config = dict(
    n_layer=11,
    n_head=9,
    n_kv_head=9,
    vocab_size=32600,
    activation='gelu',
    norm='layernorm',
    norm_place='pre',
    parallel_block=False,
    optimizer='soap_variant',
    lr=0.00422,
    beta1=0.95,
    warmup_steps=200,
    dataset='wikipedia_en',
)
Each number is 500 + 40 x the weight over its row's rms, rounded and kept within 0 to 999. Layers, rows and columns count from 0. Numbers have three digits each. The size before them is the row's rms in percent of the matrix's.

# layer 4 MLP up, 2304x576, rms 0.0692, rows 2249-2303, columns 480-575
095:517591519454509474468602519500445459579421476483446429452578507524528512496563511522556387524415470530517486511463530484478508496479536478466533529511593574501478450531465477485518529548555469567528500475426467516488463501540482521461488454460515543561555533547497480503528487508515453521
096:455495510541512462477487554468581540497446519495461477510426529494592535441428496507460529470504524487507489425481510491491568464433436478468545493527522485489512493416392464495454480489512456605495521486436521475486529456547557490553599512517554506504494526522416553472519494430459438468
101:578517502454521504558503487502442523428479447532518431555518462507480464467530438466510429450471431478485487489527478494521516544480502492517506500447497510458471519478479527535481538427545479462483441481492548513466541452476510512536595575546516522461485481523530525507517533617468461463
103:617476434528538473513387459545415516578486349495530494458511540551473457521538458483550487493458482453510546534515482532477564545525449496511507448510415497500505483530453526515553471402540565498568541444493461529505451503503490581478477505479450434485437518540538439351448523493578450534
107:527536437467535478484565502520484495460440476523541474535514513546406450493506522481560481497527487520467508511556461444460459520531491464553497428522483447405530522472465498542573445432517420389520443495452470414491511507493499503469497541509474486601495488485502417565568504555555520460
096:496427541470523506540551471467535444490471504534508535513510505530533513435450435411512589525500537477535425438504430548516501522518466530490438489500537473491541534569482495532519421532489444516461493492509569428471549577471480509495509528466557529537652443458546480499525485516465519490
101:493502456412495491570424446441491469554547478504535472487516572516520478482515472558502452490494540516543537465549528563534510531535460459495562404522462496471535490514504486458422426516535508529568486506580510461515519515536484444523524511457488467495527482461494560484497517491481485493
095:494465462536486484484541565430572533478472479499517514513530492527432516447424503516521535513547504453473566471511503485483515470471500486494509488500518524472526523486559480533436490487508449539475595513455439476463512523462444522496499520445492487508589483411526503483572443577472557526
093:462490502491506529507457440493456468497466543521491544493502509491558553451525534538430485522413563438560438497468498473423463576494477510567515518555565501461515479517620496429477551550468429533457513527435541502415440428435521497461505467498495453535536434567528511496462498473514453535
099:470490594532422484462508531456434466440509503463507539484514522478502531500491514507506464542545515487516494463466537486488451517548515510455499539510462553559516520468458500490533455443502479444491454500559570462475505411506558449461516427430456488499491528473548489488540495550420445432
095:521452483483553496482520532496525446522560451410572478494522506498455507489349472532516533500539508498481464555550523502540472481502497544493472559503539475434469493503465455470503412542447449408570460409511537483496516473599538547528521482526473482462448519457441486487499502434525513467
097:558532606498492461492478519452506442440506608476530404486506551487597525482487499531490509540465503461505524500581522493489547535456520529555475495505490526533459469506506478602513482533434453355433565577503478482477500498531535562506542499522552485506519477516502422517531506524512517475
108:452498471524459477522461550552534482517514523593583504434514501485512488464473603516496469467498484535447491558538508514513534537563532542487408499486490434485512442480489458491516470477467436484553456533500503426457522517494399476510505528557452544499513495524485517544498457517532422512
096:519528473435527529531557478467524521509479538513477538509598456471533488509486523508463489456496478529470584469535525434497481492471468466567528536493534516550518460514495446537507504470449508535479493521486557467524510492580509530471482565488496546525475487547503490467519508483570569563
106:504544454443569449497506552515503408490477492512520539495505584477496491517507519452535488493483521464542477513473463572483533444534388442477401511512468506481507527536484495561458520409518487514511442563458525434504508540531496517541480573423511440500460457483530485489523473532581428466
099:589497546499531538542462477490492521502536495523540515501568516471468478440544576467515551514408517484493518461454502490471511480530547461500421473423477510523523479451426519519543467485533511449509558490530520532455548547539546514591416478465499466509483506493505497499522531575509472517
100:445512511573549462452409569486461531457483503473416448511544430503557533516505481456496524539508500487540526547511526513494584562520524592513475474449478533539482477511500498455522475488574448515515468509567506475438530545484537461481556463460487453543496478470468480501519511536516497534
092:569528539471522470512468511497521505498419463431430469472511499465442483435541511459521497490497472462572521429506487501513468479501488485470552449556502509520473466448410456554447549529464502495478537570496469510406546494486472484450515498516502493479416513499486582532502553485492463527
101:510494493540543514478546485464538537480489555516596501465517518427506488432455520493497473509480447504533485515450432474468433538429463510537434536547485509503508492538545523485551566476555516595525455512519432555526533522494514396467502476522496557418483516479592477502489524512559466464
096:513471548452515554479429580494465455505558494504473533491552511564461562514476492497528490493512502521529470536507458460562464448485504532485550533560588490537520564575604545532578571446523461475473504504518486495506504463523463428486454509528521496471550506517583496503555593494476465465
100:498502481520485577467546495518489473517457457490508510439502578550456496500485523519493525516556491496505467494500545551524505508457449537568489489518478508441494447462483468546513490529515442488449521500527522527474485517483534504503546534536433483591522518525420525480468498499488516543
105:567494495482509512482436452512508462477474530451478523456486479505515500538480455486533496502546465505441456473483475436596486484395485516527480578495452454505552533480492490513455499440477508537503514499650484566466472496568543497493501522531537516544468506517546518497478514495478566456
099:474456522523459561483504425471509560511496441499515472531425444471539450463521403475517451509520513516480471493498531454466465501496444520482535460514479551462489446575520538485567502490545524538515556490518514517570563493443483507488506505511449480529468475490497478522490471538482422446
094:429535484524540463571511532452482511464433479512486460442432571523553494502471468535540487482506484533435539501470487464468510493490488455493498507498654515550497554595490500545497518563424469552520554504476483529506498486533526513536473483412491488491480598531460471512457539473480480481
099:487482528548488582516487563545489476510516454467475485470559482430501556493532549492445563544407526531506523471576478562494520490467505435483474443568437469530521520515520491519497496511517537496552545442530531461548595514522515465440466542528484476531516454433508483469485498531447453420
106:502520511513482512488523493521453520572497519525483538553510543543553487518537540486485448504484472548546507488493464469540488488434563570436475481541494489493580456567524452504423479432465541497562493548511546485525550517504494487559511511468459500484453445495497481462558505435577441488
100:462499519539574487460557547498437466521534456524469448489537489512486535408514552536559479538500515494594499496500510500550463483541466501521528489494589471476530523441460502512413405459535553527475497404438565554534517492464486539510519518508481514544501485502419477459577442402533611476
091:517524551518489492541467579469471445466508543493456446449496480513546501543494472528476520485577432535488497487560449546564505466433577547448518470551453466465536604560529507465495500543476415477475474537490524454509498513452479422481504551484553512501464509513504543523437535497530446492
096:549488518422526497462490439475515510446579481475521473560522512513470539467535518441482507487467518511480520508474488495385487529499449437426462483521516491477475428392497566534492477487517342503496564485533480501562477457452566503543490482495503478529537496538521559485477505520476515565
099:519536494568486501501534544520478477512461522573497444505524534493433522611518479516518431482495508621528579427514461442500565473496456512537519471510513495528527490464525441537455456500522443434480505475515459534503500549436560431428529455541489501503487494548499509528557561471481482472
098:491502525517553511511473395487533516453526514450489446525506517500536485554549528476428585545498511507440495478571554548416443542468493474490474522484512528496487490503501531483499542546523551506560498609513504502519510492544537473521424474478569506511379493451531497502537503554528467441
094:511458543513561469483456496482536467477567453462493507544466512472566540442475546490549458507492588488512493474535544496465479485483485497533467417535576484521451458512477502566491517529485520513456514457583455533506628474484473577496467506509507461515519499486492549477563585518516475468
101:557495622450543410447524493466577544563528431474525491589541494527486538502494506531497496579458511478498509517503492552507465508480530481533515435498439554578512447588441461543454543499532465469561551455495447561488444512509514504422581456435545482544442462525515569583487508493576516523
096:520582468516578508472458498481453498461462526446507518487514495493556553461520505480568502515449463437478569523511528495506510588502512456456520560480487455435565439441575537548536536450505505545504567518513477465532508483470515486487481474538455501591517515498551498534465531525496560527
096:426612477511499483537553450461453506478454489465450522493485471482569509491538445581500501564565467558558409491477523501532490497412499477514474482547503544502523501508607448526494468518439529546559498552547532464545501489435551495555465569551503464496580507441460487508472443504532445456
098:461521495430495487527526527466492565493477443452507503554574445435512533572527491482512436515544417488574484544529491490434556505513501492511557493475478474461519522450478523487498480448486574491520458482494471550504508503603491465563343545433542444509512491602543514507528473533504514520
088:515459424466477469556583492475522578518471499575528455487518517556454545531527529478526493469530472519496457502549478492515449480458501493526420537496469497500469550429499486419450572471494511505483481516486493520480493499484484532501487560484521506557589440459577499520459473473449552507
100:520560494522458521530469489508494561488443530441498527593490537429533519514506522512511530486510439495539589570535453500515479491542491468505511489529489462503531514394574475433532477474491459498492488507503518467491510487473474473537486480522546565497450453501518460483481541494520550488
088:441467472536427500457511475527620477555505524493415513544520465451474514386506461458488524518528566500515500529576480475493465477552448543465461494503431495525540535502542540465466519485489506518514548434442407560582491495448477460510512484435457490538518507417513529434527439426540564522
098:509461516517514505513525543529515491448535506515515603546506508451552463472544496537479452480475581505430470528493498472501555482525518465579447566490510478512413499508515440460503481520490504488457508369515450553438423502565420520462479483504514485503528427533489514427496451563553459525
090:507551474509515520439501442527442565509501459482462518549509461482514517517478443383523462472455503455473527510495441521526551461529464508509495522466451457516495525496489486519474469504563505466554438526498516428452508547519547511503502451495443471463484513472562552545569479552509449441
104:520456541468527478397532432489434573503481485471551555536563532529572488565455510514498431519475535508559439460450530446466526511473501525537476494466514528521573482516540443549556559513495509481483502537521505516482532451563485503532458376492491542490478465507548531504517565572490460493
105:505499523500476482492447481503448514508469567447525521517488541504517563530434505488562561465504444465477518519497499541492490464503406507519493491481528511423540482521515458555559562508513483466444505517497536501532465474424472495446491577508501512510477491528450443484472464528516572521
121:485574559521512470500515429505545508446419468524495444475462498467523475487518509534510533495479512507515482511538476448491542559478570514495532475498509417481524591391387451486534487487509568456507447455482541511470447508560490466469502485467471591468489494573553545485568534483527428423
096:455510544533481555470487524489509489480511484565483474570529523534483550515481493436430475517557524444457486469487498449465513494469488451436485486461529441551498564556434447595468429466451554453523519502542486519540519435529455402483463532490528539515494567517455520509530523473580454496
090:446505502443539497511437448396521488505477490472494539434539480511514516601534483494488501476478502433492506475526499408463481520496564432463479540486499487461369497458484479529470500480480576513547520439496506519504527483559537483483472513505556534489561503576484492591464495425576464541
086:440559417500495520538449478425474484491616474479460535493524643554520486493528446451520558552379451497480528507461501508485571542462501506578526586455512460481544434530544515497513536390478530545509541561542496447564511409480484527500512470453519441471473501556558536466503432523502505441
093:517501513540499496473555510488507532448540450475487546496523509512509493477445504464483568530490425504530564493532521549482454541497491519568489458525470526472403485449506514446530455456483517556466500549565531539520436545486531496513498493424519516509517471479516516507465489516475426459
102:520447506499485448441483520559539496475447549508488488564462578432553443477519467465563522494517533459560566519442447500482506415505505502456525453606567492481487493441492529522468468486551461554469515596515443507467502501472543466594456513539489415509384491465490490451524502507554468497
103:457444428523472432531499463454473476576502513593469538503539435553489513501504428484455528518413487426489421506521490497504523501526549548472510446472456433459473451491547425494525537440524599488581532524459545492501502603552520493581496584462504486500466496516463518405469403505593447460
091:465509528435488463452400495470475518561459479452518524476513452526414541525502514585528449448508484541496508516534436502525452491631496548494556493486491542423433527471450461523578510509418544495589557511572553438459514422549464477523474557583434520499464468524510560484496505594441506508
102:396563564496497456468499486503508524475516474552478426430513496501534480553496490452539497471523553511551503549431544502544548504462495526499518461443457433598510514487447534459507501466498540532536539521449481498487563477513537482511439497498480465441503515494519510533557533531513443549
123:504549464569497412450541460512518480454505507438484438569436414509554535517533462436577449486534505514528479493602451444526529526436500525446475532405473531490509537557454533512476570580544517514598592511494430440467464495441433445508494449489492496529565449561555538532544561496492441499
101:502514525443490435481518511514539528492509486525448504438485488468536472566475462539492476489543530525519449578412448466508487503417497561543492522505551427504519513503538444445445520527563506512465481531534474532446540502564536479524482436502514531555507518476535420481540508456507493500
091:529539544463508521493536526503454434551509529492524514494529453434460405520419486487481552476462429558517497486511520514466521431510503556524610420485566478451460499505489470452428426409522477491574400501548464467495527528462603505524492487483512502500560519462447520482487486588531477498